config = dict(
    num_attention_heads=8,
    vocab_size=16384,
    norm_place='pre',
    rope_fraction=1.0,
    bias='none',
    parallel_block=False,
    optimizer='soap_variant',
    decay_shape='linear',
    dataset='wikipedia_en',
)
Each number is 500 + 25 x the weight over its row's rms, rounded and kept within 0 to 999. Layers, rows and columns count from 0. Numbers have three digits each. The size before them is the row's rms in percent of the matrix's.

# layer 6 MLP up, 704x512, rms 0.168, rows 454-562, columns 0-127
102:494516508470497556494473483510504492474524533462517485519505519514483475484478496544504521523486510470463506479473458506445504504487447506506522510510536484540513497539472515505511491504524496524506532540494485509498483506508504437510487531466472550526503512504500502498488513522479484513504468497489496456523506507504501515517520493497490538485519492514459527513516502508521555509492
101:545454468435502486527517485531474533500505556470467473514500504491510518487515518540489523476462489476489472495498474480514464530473532543538465536536495511496533520459521508502502480462550494534526501506518508490492462515458461497487500514484517557474509525519488493484505470494520523512460504538516485512484498496513516532485491511518505509510505459495489519499545497449511550488464
104:521505503455436498514531484508512482539448458485498483492436508476474501470527507481521468529505520520502481472489504503490510466526549501485491529440490527549437527503464454512466547489492517502477509512533494462499469546523519495476494460498499469481528502496507553482514473518497505460528508498490481515458558501471531476474469503509504529541499504553526515512512536515493469459543
092:497529514491512490486486482496475476481497524480495492520513501525479502508502514513489568468522517470503526523453485497508492516506501486512509480506508492505543470516468494536528525511477506486517519519486482513458540520526530497464494482495446502464493501514496553458464525538514478501504496488517516499507494533508475485487476529502467489493480476495548489484505467465478500491520
096:465490529527499461508522472468503480544464492486548502549512551483528485522499505469499512516519526514467493497484503517483491507463493501479516545549469502532485489476515536516460504498472532515517501489521497562461511563462485486453527498518477493449479476503479555479525486500497529506456505499517513516519532485511487492542506455496490468463479468518494484523517527507493504501441
105:490499499522506517534469482531469519477473501521479523460525539474517504476466524512517524523527493488528492489494528541507490492529503501550509470492462478509540517520497539513534475470533500481516503509477513513498496532500498452526532502500517468513547454494491541499504535525495484497499509501464538483491519483487468489481465502496483498479487478497503517472488475510507451531475
102:499478487482504497516511494512522522506512465541439531531554469528503512501506511495502506546470477515522511539505494496548490483494525495512527462520484483475487490481543534486502503498501461477481521523496513489512491485489493477526499516494552533467491483479561490546518491464471502513436524504494478453522542489532476519482454491508495489509502476495487477499545502522536482483482
089:501487506498515474465463489486485495466498447553481541511509495478477500500509536508518559475486481488497529508520533476479481486479508478479492536509502519532485526496487522497469471495511506486488493452523483487509454512475491450506499524503552496497519513524578516486485506485468487516473556472504517483521559490495514496512482492480516485507531501513536488476499486496488509474537
104:496456471474478497490483484538503488536478460528464438523502541481475512504502451533512474490537502499483510546502487498491509507487483518469529491501501440502519528515482538460510500469511487497488486512502490488498482476536480506512531501473449510512507523474500496523484517519495483486535520507488500524523537527527506501523521489519494525531527491580488531489497547511489461498543
106:525489524531482487482461490500560554516539481515491474511533520506482500529462453464480464518509446497521475491518536525490522497507477518535535480500508480531505499522501483528486496485510511516530470494519521478491506543495508489482535501492473486489531483504487492446462506504517511510496511489478538433534489439520448501458491503473536485530500480512509458428460470490544518475462
101:495491522507515541508487547442552520479516500470534549459510528510493488470489426522495489464497522503527504496477473496488464492502537512468495517510542474497487501522486537500520527503486461516545471483510484465495514516507458477501506501458497516489500530503523507531476524509506519517505510497550492483463513486512464508484468488501505492505521502499496481515508456464492512526479
104:514474509508489482484508493484513477527462489498505549491496535481505490509499479487510495524530486508464500463484470485537480483487474524532499528531509500482514512526488526516492509539517507505452480476511479507467533504501515495535521525515503530500532518515542520463492500537486498490468543538529478494508524517489487500472498520473465517507497495471499503501488473571519505520464
104:459453486471479538515515511541531491522510488483498492561491504506538524425465484458525540505441465560533508496492501506503473496487522527531480516536496457528526527489526485514507518508478480525504490509514542477502523517494473538475511480528520509528503495478538495471488513486522477512543515514508455492503496517470539472498495461469530477500530493548535497521478445492495477487526
104:482499508502481504487516503459522487519508538512485534483497479523488520475544521518551516477530508474473513522542485475523533492501496506479513450465498510529491535458487547533450486505547516522506540533463517507491536481498565450529527483485545463481553501488443527554541483509513469479531498515483509474464541479497538511503494565526508542474481509513501533521492454489532522531516
100:475471505475501534520490505498472504467477495497449508487468511509486536465491495481491466502496503491480530494496533509487544492494487510533502483562536509476497473536527541500528518504504515520467469552508456528506493502521546503499502497512489502481557498495507508485534509538493448497483529500507517478479493472501525520561459552493471505488517471475463531526470497456492489524548
094:461490508488463477482524504501485527523533497549464468502503489484512538477530469525549480500492477508493500541512504517496513545511473464485537536508483490523510528517459507457467455518448525472539500496475528458484476511460501513497503494504544525513499532502529508523460538499508469503516510496494550518486495443463465500552530496519428472529551513476473521495447485528469547466489
097:461501489530482487539519560471497532499520522531534514472465528451512483460475498473480494509489518488548484501500497499478482515491501476518482454531490483515534505503529521488526509543511494491480503480523485517524523515553488478484500430514492488457471488480452526494519482468488549507514492508491490503521494448496505479494547484498480511490482523500485482508500423477479541475508
100:508489443486487527474491497464489508514552481465499487437460508494538527470524505505474510530482509508467506508454480485505499477492502513492533508509505493497518459520507530507500487467491502483479503493519502495492490528513511459529494517498477499494531527468503546511537489507517504505530541544513515523492480518536512554507451534442470415545507499508459514479530493553501503447474
093:552509516494487465514515531501450465480510482525540451494538450540499467536512530537448534505533447496507511489464457519502504475518473529499490510520467544518478498449502519490536484469513484504470504482488537529518515510509515468507490550520478479521526489518472514468532482509464511478512475500554486444482524563465472481504517504495519496501505476487545515495478531461499549491469
098:461480505527452491482488508470505514518540472498500510492498437488501483562491574512509500494482507509483501513457534492486476478521482466478450492504521495507490483492475544498496467512512516536505515488500516508461456468477466485479521507503523505501493478471537480501529531470526505531473505498511497535507516495507480540493503525485460542515533496496448510509472539495485506508502
099:515519524517511512542471493513492513477516481502490493483514549509465468531502457482475530519478518485543496525482469523459481486529527469472489527513490449486488536523526530483519497539510535534491493477533515546523483498520509501506525499468498516468489496545519526488535519513522537526481514531495507524495504466492527499475522482485487445451547496490538534468557493463474531509510
101:462477504497517494518520494507486494504518477533472488502483487505513482536511462505542489476479451510481493497486519482535502519521507526482484526484505524505462442540528508477486486459554492472507516485475482455521475510436480533495494502497493533488508509515484520539497509485512468517498530497533495512433497517463497496490469480544576503474498530471494487512508488481453524513513
111:543485490501484555517482478509487529479504460494459499492491484464464479518507490467526509485478506467511475507495496503459503475493508518478501501499465458480524512483546505526480494540488497480494523506509417517502490512479506562538522520469482501485548497483470527557510479443511497567519467521511512528509508489510480501545500483498525501500526541504506503522504508468469503519472
111:522515466531515497478497509513531473506472463530568475483492507484479512537451504508489520500502446499478435514558507484457542468536501513535491538485530522493520511490504518476494511496459520482532485484509512475493512468485450483477513484490499491488475563507515404532507472445506486498488529458471500511487481491489518538474505491498489510537514551483487547526493490521485503530494
100:490523531524474500493488500496439492511517520492499492521450471546510478519531530523548551519483502452501525460493502517507529504482515468455502521510497478498497518473511530495533464496498506529451509519508502500491473530517474501493496480513545487512494454474486510503552499480535500521478524545474519521456483515545502533459543505532485499527496475554505521506542522466464507468494
102:485490502471504465490513511492501501488493468487487523521478514499517530500535543536499494488499484476508535484491487493554525500511485465527539504543481516540444506483470509497498447542463525523506483507505497523524530480486527542505498493498454479490518501525547504501563499494531522514505507531478496534533489459488507546529477465513519456514528489554500513488527502524479507461538
099:548457486456512516519488517541508517486508496510515459524499518478432506484495499520499518536468532503496499541496447506503519514512521518450519495460545493501468487530523491520503527504503484517476457523509512486513518513497490509443504506497502518470547488511500512555494541498517491475487491496458507472516471516489518523478482502467508474523501495526494472510490466487532473500528
094:504503474471498490461507551504520504553514488461488533479507456467552492507503492469510448556519515504482504529501467490515516457525526527472542530484475475524500512481511518499481474496539484471497501503484488507468487471533488518469516520524486475458518479482501492523519446485488511492503535491464463467477536504526473533531521504521470535513492488498482462535525495511484487489497
107:497461529503533536512540507497491527547462478548468489475468518447502528495494481476480513497514528519494525505499500499493513476486505506536521506520516493482500508535508568520506479511504505521490531465516482506501492504479544499457500507511477539514527526521505496495476478544509505537491486543466518484509485503469476498489486475485539483529510508513456532548471480528491514494502
094:473460505504525534509467507535472565527518488467501482531493533515551532536505466535483543544554495482481502521503497465509451506518529511520444504492476476538453531524529470482531530490544486498475467500513456517481484483499482503521515492560463447474478491470510488466523511546485469537520534512468517502457480489524484440492524464489491423489490478486509501521473503490469543515527
099:505489465497488502469465541497487506515482480488502493459527529485492482524500499515490515539505510481487496485443491464533528484495458512466507492528517494473447507452572515479515433491504472524492518507582514522499478473509513530461499480542471502462502489510494507540484520531501526503504468530459461519491526536511475509516473521478493487475473427541513492479523513518534486492541
094:509455520510471511494472508522477499459467499511486519511541519496438502436520505500576487490484495484490478457482475505464494495505498496438498492475517484519546530502511500497488467501482532464487491512536495496485507501512491503515503505476481513506498507493498540492510540535480481542515533495542493524483495492477517539491535502508493536493538484531518479551495483456505456504503
100:511429486505510513471538509480498493469497490427482496502444477490496507505518504543526487507511505523467538483519512488509483519504526517472516475495525463466506509473506462516499462527447499474516477516499490471467487520460498497532488474516468464493546517479520467531500492535479484492486521489529484558524471506492503510456573491508519514515492485518459516493505533434507499520474
099:481514532488494527483469485479491471523532537538494535497446513507521487543447524522505509506525530484524510460484522511499494461505470550477490500506446495490505506516530537523494549507550508482515476498501446510480452507509535533516499495521494516472515502458504496503467487507524489472536491511469523480492465514476498474481464500480491530455472526542497484550490469473532497505524
100:479478498535453503475485502470501484478511470473501508517466520459557516484463531467501528510531486483495494471461497515488472482517493508482521560513512521464500541496466505477484489509480489496461492499511493532482505509496478465503492507491500509503532484505499511462504470500455511493490494544506482487484490478549518464489445505518484501489484513470523546514512508500485470479554
108:533513495529488474507496478505516493510474536467512484541481515543538517465502512497513481542507499457469510501479521493453485481532487510477523494509457489511493509532501475499490474472482523494495513505531464466526477498464537483472485508540471562489528488498492504492502523492511489521477481502447476516472503552523490524540514506483476494553447499511520516481521467519530469440507
096:496497495505439539512476520518440491467529515513451496503476519453493504492520509493471495486490510478532502483507539499498461464515463509475519513474497444488498484558514490483493528529491526496498490525465506501536515516497517525483513506511542531503472532479480496463469473496517507513488501486515508508471538476479493478504472509528512497519561526496500515482493488453497473491514
099:528527492496513490487486554493482503441519470515490518520492495444472526483540508513512486535493446519510533474497522496515505516510473524497516500479553509453507500494489502496490486475440462484507495498517486476506521488493473521496491539510490510518482471469525550473466460484533508523453526528502526486516476518510458538512570512508567508497489501510483497519463478535488505489527
103:515481488471491533508501514502479458474496509525540512505471454443513509463490465504524515482537498525489504485520510512494519509511486554427523486521488506485535500571487488476506516477471484489521502490517466511508463549511506503489512495478509509486479504502446537529536499463556500482500552508456526535508512502533478446519508498512448518482518486464495488463481521463475527500540
100:503524445496528461506503512535508494498473515495481505505473524512499490473519498477458475444501463517544487490497480503507480493472523490490552505503516470504491506522443460519535426543492497484497528525508540513542475507524490471477474520485521512420514501528516501508519483454468497527504475518510505554512458496525505480499505476539467504538473461499487487493503473458495482489486
088:567486500491519496506487471480465520480489468513497501482468521475451492530456507492502505518483458468495508522495528487533536512511483500499490511510462494545468490484483470505496508464503485485532551488510491496488522496474524567514492464485511460504497557480490514532528522465466524481470510482479485489474520542501489505525520504479499464541509514480489471465468476487494514498513
104:520493501534512484483471485503487452519511512497488518520477507502448540466496509546494483439519505515459550520493466518500512502527515490490458519471478537486515580498473533511499500488516527523444496544517481505529501477477529464479490502500487483544493514487485474510516538494488525513518501484523454492501484521483526472489492505498458505489482492516533465516502461467535454503484
109:468462496485466504505522499490512500460518495503506471479513438444520473502484501524511543456497534493491535474482531523526491424497526484497543459507500490508535493534489499490529510461482507466475502414446549491498510491453502514491473518477482528495513510505439498472510454493501534497514532522515510504461526503507480472527496503443494542492492496501472480526482492517536512518515
102:492513485501500447473488501487509464519466512505486505527535517492488427550485474465509496519501497488480516506525502475499543527495501500511549520486517545474544489502487473500544494467472451481487505484526493490493512497522511497507515496519481487513468528469500507515496524499513499504436508525495520469529517494443510487503513522466474482525503525493496542494497512479489538516431
099:489445501497494492516532522542483502483499472459478512485506495468519484531534513496492525502515518484511519496518515482480515581464474502512497521511510517573480511479522473576486528501466510495494511489497484525508536452474511521472537506492517492508493492507473563495515503491479501486506492505486440476500486491465490480459492495504511492502518482501501517492486544461497489506472
097:488532507527529532505512490488501514500534493467464478507534451509469485483511480479552500461536511551470502504475563465489489512547480482497482506485501516531491500478512478473462494453490521528529469456529528501486501515517457511461475516547517497485506516506502488517526497542501505489456539538496505479512510495480469490493465547505463517541468523520439514487453496510502501525465
109:505544463493542469513483430542514509499471485508462511494536483500484466500479488508534529494480490491502509553493490495523502503442454484461548503524470478500498477473522534500502485503521474536506504553511486497524478461488528505452491475513501512508511507436485484484492518487489510495497511464447481458472493497500484555516494504509481513515487467512487516515501448484526517513513
107:535519490491562500457501513503501538496501484522476490496567542510505467517518509476530554508515546494458521494544489468496495493451506514510516487514467446510512474519470518514517482508504451509552458520446508498538503488499439549513504517455492529504488519463529490528465513523480511486549480492511492500472483533470508516490574500464531480522476495503514475471458513448518516461509
095:522474524482523512509503477481474502480522450435484485518532481532473470480459487497510509516518473519482498459504511455489514511547533494475523529478499530529457498513505490463495432484491535497478484503476481504474494470530498440470500507488526474479514551477523516519521501458468492445517498491468463528490487497468517500530500540453488501513558470502515483488504504536493480472484
098:508502479485513511496485516528500520479504517468485471457493518457467507504533510511534496486435479477526472533534507501506500482472464472497478448519511486493514504493521497491536466501497491504511515510496523504474482448502467481506472492487507495556538492515522477542511486517544472497498503495497493461462532533501474529500484523552477517485507489502511538471510475489495447491515
104:525533496469483530509514474560509517481500478454475506517500450523455488463509494503478519516488528511477539466517472506536522469513512461463481425459511565482485486497496510535479463496523513513516518532483449519503483476493506513499476489482545460488495475483485489536532485489512481508529479534489514508507497485502463468479503521487458531515534444515435489522506496529475512475547
102:486454490491479532506507477487479497498508506522483492500499473466516525507521472463502473478492482488484500544524509495495514490455452519514477468529490480483503482453493502526531469487488535567511490483538496526454466543456508536526499536485508488507475553518508505511513489526529493502481537507490497490481473485490518516498491518473454500491557487504496455503528477496518517526533
106:571488449520490486461511456472484509520423466503510469510504511526481494510517526481487503503475535496515510514469487458501472516464504497494487512469533529473535516498512533508492480453483510489491536506515530503494492491467508517493534516545451468485551472493481499508543507470514526501512481483469509506508464482481475477490505463509491504480481493449527513492518496462507484495483
107:472495472506492543532495536560471551486528493546511496530545543502463477532465499560491494507509443516476497519536495488485522505466488501549438493503532487488492510486502497527535534475507505512517477482474500473528483454496472550489507478488491478492505494562489469517489516500523467508461505493487535512512485477501496490503509563504529489452488474478514506489493495488457503538548
104:496539541481476513483521494503491521525534520491467499486528510539501506565521500485492462482503555512477470492497498482549507554496534528499479476537465459519514511514469572489529483522535471492492490498495486506504481549481495485501454505485468488504509513506504452443501510501508499474476556495534549471490525480518479559508526486491519492508475514523472506524464516534519476511472
102:471497474499515480492475499541507553461519535519469509458499526504509535500490549499464499503521497489480491485501482480476463481493500477487462519495457506529517451507519515501502511495526517501478534498511553519509495494488472474476513536524530480532490557520503494515457495501536507489516492513517491566559463508516518565503464475508442481493504439522507532534474565533501515476520
095:480484520501508523482482501486498486538483468531507520486497503486496463494507495476552479490515490462527472458504533521559483531483482495479503513561524529500449540530544494533500479489484480494494516518497507489520514492509503488494519492498501527517429526523464492486494519462476490481514516514475508486495478509518495467492493494462484471528536515534504506514508492509543475522482
098:512502525541527507537451529481466540494499517499551513462490545513536467470507522492517537471514455478511479475544455485532476546510483487498485446491462460528492435469472529502487463495482509504523469514509511509548534477496503545530491481493536514493458511479522500514562505494511489492504554494528525464544533488479537478505521494470447499514509451495510478508522483456530507488459
100:492444450506502453471526518467502481543505545463501478525536480465529472481450484511475531518486477514548481461518489524514482491453492457505555513480487486469511471485543465514521506464492505496499505481493508460491488456498462531520468504475479532515447474483469466487527483457511505501475479527487520513510543478542443492505511465450507474534477478521553522479505532513502505538508
099:460497487527517497542463453488537518488503504505498489524479469493473527551460505524536519524504484528552523501471483486477467447512480526453496476519453496515537524464525497496471491506520499437471498509495535485543508496471497517475486477482525458526463498525502485526495485492481485530499467511489541463511484509479534487487537509503452494530490468505480507520497534466492531497482
105:451480493494509515546499460530469491514520506532471501469469505494481536499480484476485513517494502535529479468500487485488487491482474508509493498494482476474431508519486480500524492493505480489493532560504479507517486456515495490555510476471509466495528508488521496516448480471482497435490516535506528555471450513499536479486513493514548503525507498496557498542563500462485493502493
096:530477538489486495517492502541526485475471530504523489481520468503490486481511464467508507487513447496493493511483495479495523492575476501482492488495526525491492531499494504487541515492483515508508499539497482488532493496502445532485535531515492530543507472481487531505529522490497458535501492534489479511489515510510491493464530472487464515484510500533538517508519521430479517491516
103:457502465536547491526456510544500521489502484496486499475485505533479477542480542485506479503552498549492506538501492543509527497510502451498502475515494516487495547505508509513535452541492486556498475503541518494480538491448525537457495477501501475465474502477504506514505488514512506484479519462492479497524489538502474467493521474518535502485486506537510520426515500473537501484497
104:522486539488502515562512539495513533468506488500494494506487504508498526494524487499504510512482442481501495539522516496498473486467522500537481473471500461476493531512530470515465449512486511511496491523503460498489515534497518522499470511471509524495501509491535518489564516514472505524483508460525519525520500488481547494470449493530510475495514485488526490490499491497488532525472
107:535508482543513499533506477508487469485450494464511513467504538515509518506479552473536499478478493504494492514498562463508548520482492490547511496477524470519494472500529510548485514497541537476526526511479529482490519472524501499514502491495521483511509495482475528453481462486469449507479472510469479469480511509462526511494517478485505485498488562475478525494488516493467522500496
107:523493548483497482512544546477507485521493472479509500565458489499498531517485490495478550501543483513501497492510486520505516481498472536487515462473476513488464490514473474508481527492536526493499480496512521471487523527481505511469485512474487492488511476502493486496483467446476547510509525506487514526515536544449505499469472524498532484488479488527523516508548460478490527445445
108:529521478542517467543493508469493538449491504487503487465460535519465529465528483473565473509501500487506508489479479507440502507498526494491495531538528557510513477523470485503556495510523488504494501503489521543502498455472546474528494507472476490517496512493492513463547479510453505539498497545516457484550522451475502468480475478498498529512514491512537478492500474504484501510505
096:485547490500507506462567477530467519453487501479505514457496499455470489487522485516457513551524526523465440477490479513505487510474507534498505548482534517510492498448466470485537496485474491497491452508501501535502471533471561524478510475507523535488496491464484469508495524497509468515525544507475485503504487472496490457525513518502501499556496477472499476492476499490442503502467
096:530494461512514490474490498524477449476465528459534458458530499513527481548500470525477520555526482485471508498461471489492483494546477518511525500505504476526528500494540491508526486474490478510474504571500428517529473434495559537499503479522494504509490519473511501498508513477504493465482537505483489508460488508516444498488472471515523510455542552525523539441487526514499503491510
100:500491506486498503483515512525497514490521528467473496512542510493494436460495460473471522505478499485481512508503460546464500515513512464481445530516500496530481489488536481472500533486494529493476504492497509518531529503478504493464504531525461475469501500504537535507477492520492479492485505484533497506502523509468512468475528536493457489479440464468500518518495486545498493494511
097:484453484467483442535499487461473493510501514479519493552517558513489510498500543509488525506543537515526532499527489469506493504516504508544467519525528542508512551495517492496531480520492470479530488514508492496535536507501501504525500489549482463533447496491474481470456517500482517531503545485492480519527475538455485495527513443523470474442479514504487533527496477553543500517474
095:546498499447524485495517473500479518482508475515494528493480513509500481506459507514496489560495505557458481502510463510468523498512495450539491524478505499488491501529516477513492499557515505454547503537540455501485496495495478518549515522454519487494496483508558512524448501530484539497522548477532486538492502477539502485506472467482492525492499475496480526520475523513526514475505
099:495463496506496479488489483468521515450520459473542511522462533522508485407524523533538478520524494570486504465493535579490464467495504506551494518561519483497461503482507502500497523496498519463464480495551449523496535506480487477503496496494526491479513515492473495507519536481529509508513501519499503464507497525482509490453480482457540528540497492495495530482457474446501511534483
104:473504462515526541537540543486470524521486542488496530509494490528485520509497506472504516496455519483500494558489452438510495482514513475520479502496506512472506465535537526533512529558537525489465478512490494520527496491455436527482512494489477515539465473517500440479518477503509518489531492452492502479518551523513501472522512500512461469429546493530517501538469501504494439498510
095:478522466506439464542480520470511501513463536478495501534443506521484475497483497519474501521470533548499469476477502513499498518513452461440519472472507513448513505436508491517464530513482535484517510496508508520475498496496486526510488558531497467524523489481523560521497520514511490437503523510520542481543521529552528526528463498486488486508483497543521526516524525521453471507475
098:525541513448533497521516508547549555488526484545501501516476509508500464511538503467492430534515479524504491464489456493492568552510527475511502493512466459533550464458503546513499471466498514508530502494493530520457484494501534498487507474512525568496526479525503481497454546479494511506512537468479485512511575520478511531490493489467471489490546521494485503496454491448461494475528
100:502507514493477500516508512440546507510521478478531487500517530462501488486483491529473530472515444489481510459497477547492486497513483499508542511513466501474484462493516528442486497493503431497523484467511485542509487508497528523487478491541478461483523479572468511537493480479504511465510489466523510529470476459525524522485493546518504468445505501504481480461530508516510489512503
104:443508470511502491509482540514490538478535527480498522512489501493463544527485497472462500512460518477517473545511539482484467479483522479460503541477491461481489476528483483474481542469526485551539551492465518467521512513465529502525487522490509465528462440502552479474459486502505536499487501502529495527479482503463457450527477492506508510489549521548428478476490499518553522503477
101:561484521539533499435503495483523441529461493503517529479537522524533524497473489536509486457507482533514478495500461462497518516496500476482488495494490477476496465501496498475546506542526506492518474488504528498577491533492488509495459472535497480507507479534506500497469494550485522507551458514487522475511503530496492472522537469477482492474504499478515484468468483517484523504526
107:468481513509511490471510518557532535521511491515537545534536502541523476540505517511476483499476522481464480458501558489472479471496496482519507472518535546508476499480486531517537496502514497496505463494482484483500481485545481496472460491480487469465499440510514502511472464505490557516453499528547511535505484498509471512460472504513471470493489502506520513493485468477493482512450
099:448544518529522504502476497484501509482447529479520495510513492494486486512479484454538494501552524465480461530499496493485470521446543493459484485510500490490513450529536480473511504533490465528536496491486461503511479494507545489515519467471531493470450518513509501507502488487487495468481531480487450472510489517469479522473491481461525529502502495485496504481526476513485491544519
095:515502511502492463517519494501504491522460493526526488511483521505493513499482508481504520461531519494490487503427523516512540548527495520507484533452508520536507527475499514517512501499524530524479457522500512468488507527471490519489471549515482565507509502488490514532476507505498502480481491496521508519500519478478488512485504518574454478518514483549502452553500540550469498531505
098:475505483493554498520501523502476455509445522475498487486496525473518465511515483499507512521520487521552560517481453486509572478517515488498499562465519501520501538460445514500510489482476484495492483463502536516477483498506498513484494495542511497526463517506523547495474515459522550511562534479481498462501479533532466471536488497511486538479470491495515497437501517528528490538513
103:498516523493477497513520505564532488520417481520492467523544520480505479527539496502447512453519520499562509501524501530519464508545499493476496487529531508509499500515463530469514494500530499538523498508510510499526481473498531530492498472556494490501505512473475527548508481508458495485480501528483486443449492490466485483468446501497497474552522512487488458504530493456505507500464
097:500474528464505504502536519530520513514463471516494504501506476480530485525518494481515538512521553525498507500509524515502502539472509484517486529522526544516474449532475498531499507532520510488533447534488444492486461498507530511509495451540520481484530490565558496516511505533521518491496487493468511522497508477495532509484489499458472493504499484447504511506491513515468469501539
094:486495540456521456524445484498478488517455526525523444483472490543547483521517505528463513530519502515459485518502475477497490525465541491516456519508533542458531505512519508503496522485486413501486490488551492510508481538530504487486502542448485507498473501477509490513491539489480524507492509501501521513546466487515543497552519468511463541545509506449491494460505498514529483507524
091:528468519516508488518485511479487498491491509501507496479497473525489456476491488477509482505491488487511490537516480472460484502430496473516478453439545506458496525505520508511503539501538487481496498510498477516491476477511545513518512458488494495505531483504513525479546539490506507502498527467505492499468492493456506503493507475512466477506484497477466525502523498517498508516471
099:504508502485502510476504500485516488430496491514479487486542494537470454497506478524505525525500492528520515478458512489538520498471480511509498507532511504486514510499491515496551494500532503515526487443514549524499499519485500539520519465447508492519492507482462490466489541533452502435489533490486471500499502495504473470507475507492478442482520514526470512493420463532517543500486
094:481466520504512505499532436482507519499537469506516496512485511512490465473486484482517485469507539458524514492542457504482473504457501522521513531484456457535527502489509544522500497441508490496505503476518501519514520524488498519498481470493560492544477545494491508493502521493463467480466487515498527466518525492503551518527482490468503483489482483501507488502534454473498538508508
098:466480490588522520499518471512502486500511485521479464525523504559481503509513465537516496509519489486484529528493534501503507489548486487495496476521489489487514460517512512474463509531493488503463506490491435498499515507475513491482530470479517539502486511521479467476487469512528528460518533501512542507516502511503494521475473470497506512479501534521473451462548478457522518507552
098:541549500520477498552487496473499509501508497503503516507475489490510521513502477532492507518508503466466517518481542503497492502504551485495494493526457516497499493489487487506526518516489501513528539506500512493484520534485477509459496559500474473543522496501483546481517459521476512515525523543520501472468551520514460476494532478537464505483497493489493511483497500508504477459490
106:515499487485474470528499523501493463542513499490437387511491465455480541494502489505539475478465519476488538527476519459536471488511523470527487476500490491475481457491509482476501541492525521474514470423500465514471492501456518473499527478414526512506508521525529478536482492470489545521481527520482487522483508528520498493501450517468513477517483523509523491504514477487519471505542
105:454504467504522508468505475532488484482500485482499525461565500524525563487473533509477525499497518460496468497511516502516502526515492504514500501523499501513510495482504477465501555508493507448542502509485521497493501491465452467501495495493506521484543509527470508467521490462433509485533495513512453490509527458520485498518474519481493547459558492506513535538502502499519524498496
103:483498521498501513442520507511493494486522469496528510498493534516506478503491497475495524515490517470495508470496473495481500495510520505528520517495476466493526519496479460478504497535539526527500491533535492545520514496513532477473508489492536493499517512520555499483497552511460522486522486485497500482509490557490524431506479520508504515494478499539511526509521498587497473515530
101:505503455486493471498490485482528535458435524448483512494490521552455504485523485474475550510526465531470460499500528462530526492527510472498495471525480488522546527493522490531462492522527528504541485455513522477518490511455514510554438494508502518530555523495506492465528475546550538505501509534443487559544493515493531522516515481525496488538496504491482561439488505513489478499496
106:546522498505530465453476535476533554515468465492483494515492487491509519474513509490518538480532520508546517487519496519514519527495483514540527447489485505514498537511552516498485513487478478495421517517515522475499504507491508480465518494478513450457491510471511456474563501554472536445511464505534510510456516550458470506490501526492525499507512465529497529500516534529521499550514
100:506498554499492480499521539463489478485502505541480488523443509515517519519487499505514496508496503551498494493452526519512501492473539494482536492498493466497489491517488487553511491486531531482499467517492545535526519483471474495526518530541484503526503530542486498493530503544452494514509500542538528495507499513456430512537482539475477456457478496521517509488523533473493508521479
091:503494460502474518516486560476493515479523495516480521501523550492476476476477516558498481516483472497473469522477493499503458467488495507500507477456476538446497530479532490559504516516508529501498470507529475466509486533500527474496503514498473466497528490478510504487525447508501494521506499522536488524494517440513493502511523479527485506506543524536510516481519515491461505517477
101:494492490498476495493551511473488496501515501508551498498512476503512495503524522471499489511536540538512508483501496474502483445468487478465487495529505503495457489511531481547475540542465488465513520476520440502495503495485455485525502501496486505497483539529504542502464523471526518547520503534467504515488441502518463501506521466490513463518496451511504508499471508480496454493502
099:548476477496460537468491502497481496478502477482497512512483493507459539531454496549516502522518511512548511516562529462490493534480477465498512491550504509547493509496487480479559453482505480434528478514470477502521483512460507496473509506478506491527497495470447491486492503516484477514526504500519517500480503515483470495513509511498503490544488491492522485508449531533490501498478
103:490527474535480481501468512485511519538555530467460464527501527523557490540506490534526528470448495490481526551459532506513530466540510490543436493505501491515480485501517543464465464531534464505532514465494515497485487507492447568485524521501540513524523493498509493458484495464481475487528503515495516494531496501480490546500486494530498536479465499467541490440519471504487481494493
097:511500495551479510547506529511509469489543481538464549521487486544533465486513486472523462518515522473509498490538480551521481509526485460515506516531481493539532528526504498504505509479510468517485496501507495494527455527508493491467470473524498505546532476495444513500535529486479487489543500454437509523500494483495510509556518515483499532498463489542514487522507492459529491506491
095:506465494483492508548462450507498523489487501505513516495520496479462543515516512496484496538482453475476517496466508507457526517501467496489518499500454475524520472460495486506496497495532504498487486495499539514495520510489530494477555509526473508489493498546487521502481504538498500496525501454494480522523508533518490498467504497522492518532484500469485482473496514499519490504536
102:508517467520470489518491497513495484522519487464477505510489504489501494504520517560481483530553465525500508503494519527532512523471540500498529520544468458504516474512508507500521501477481508505481467531500549517480543488478526485486470505527553513498518445488487510516464504561467518546510490486484525494482486529501444515526474574529509488541513480499532497532530481506486493517467
101:519480530478522501512515501521546473509541504502524506514491492501520496510501562511538490483532468455528449466502521533544506537538484482530492481487509510471520508483507490504504530485529511487499503525485485496482502501446522479524473506509519502470483487526480515491527488531497525479498493506511483540492482490476498493524495534502455502446518498528462462505473501497492542477495
098:506496519483485500490575482502461510529451485501480528490510509547517497498469498472532527539460534463483500480544494484468495500515470514503493549492490498509483516472517497500465531468527546507523503500461462510536534471508469487511495513518513500499450479484527495502505508507509509527488523499533492483492485545518478496504506468462487514527495518513471518493490523510521499509477
098:499516471480456508516514515502534521494446515542526500516448477495506528523513529471509493490501564535506519525484497460515484529525488461539506488465472492473495493533533470467510521500498496456497512515508527532521512510501459489471502520479501503519515505499526526475523507482515515501479508505511523526521515507491512517504524483488468515501518523495443502482493511432493503535472
095:517492501486505522506513527514482476490544499496492502518480496474547535507501524494501499490478522546519472520511495505482465481481512489491476510508497508522480507534463488499502507492485475437470547504521490526492464489461492490474524458492513483496505469501500493498528530456483530503514483546482504484479500438514477508503490499539480456550511465506538492559458497523511580509480
101:484483491487519467448515470502524483527500517481513514508539510496466540483504500454465522485526515528444441505522518488494477506487531456472495463505505521447515555536549510519472504524484501458485487482527471464496508517511461485511543489487463490503518503517516473488497519506479504461459490541515497505522498516501473516480506552452491496527524499487483498482476503513525483509503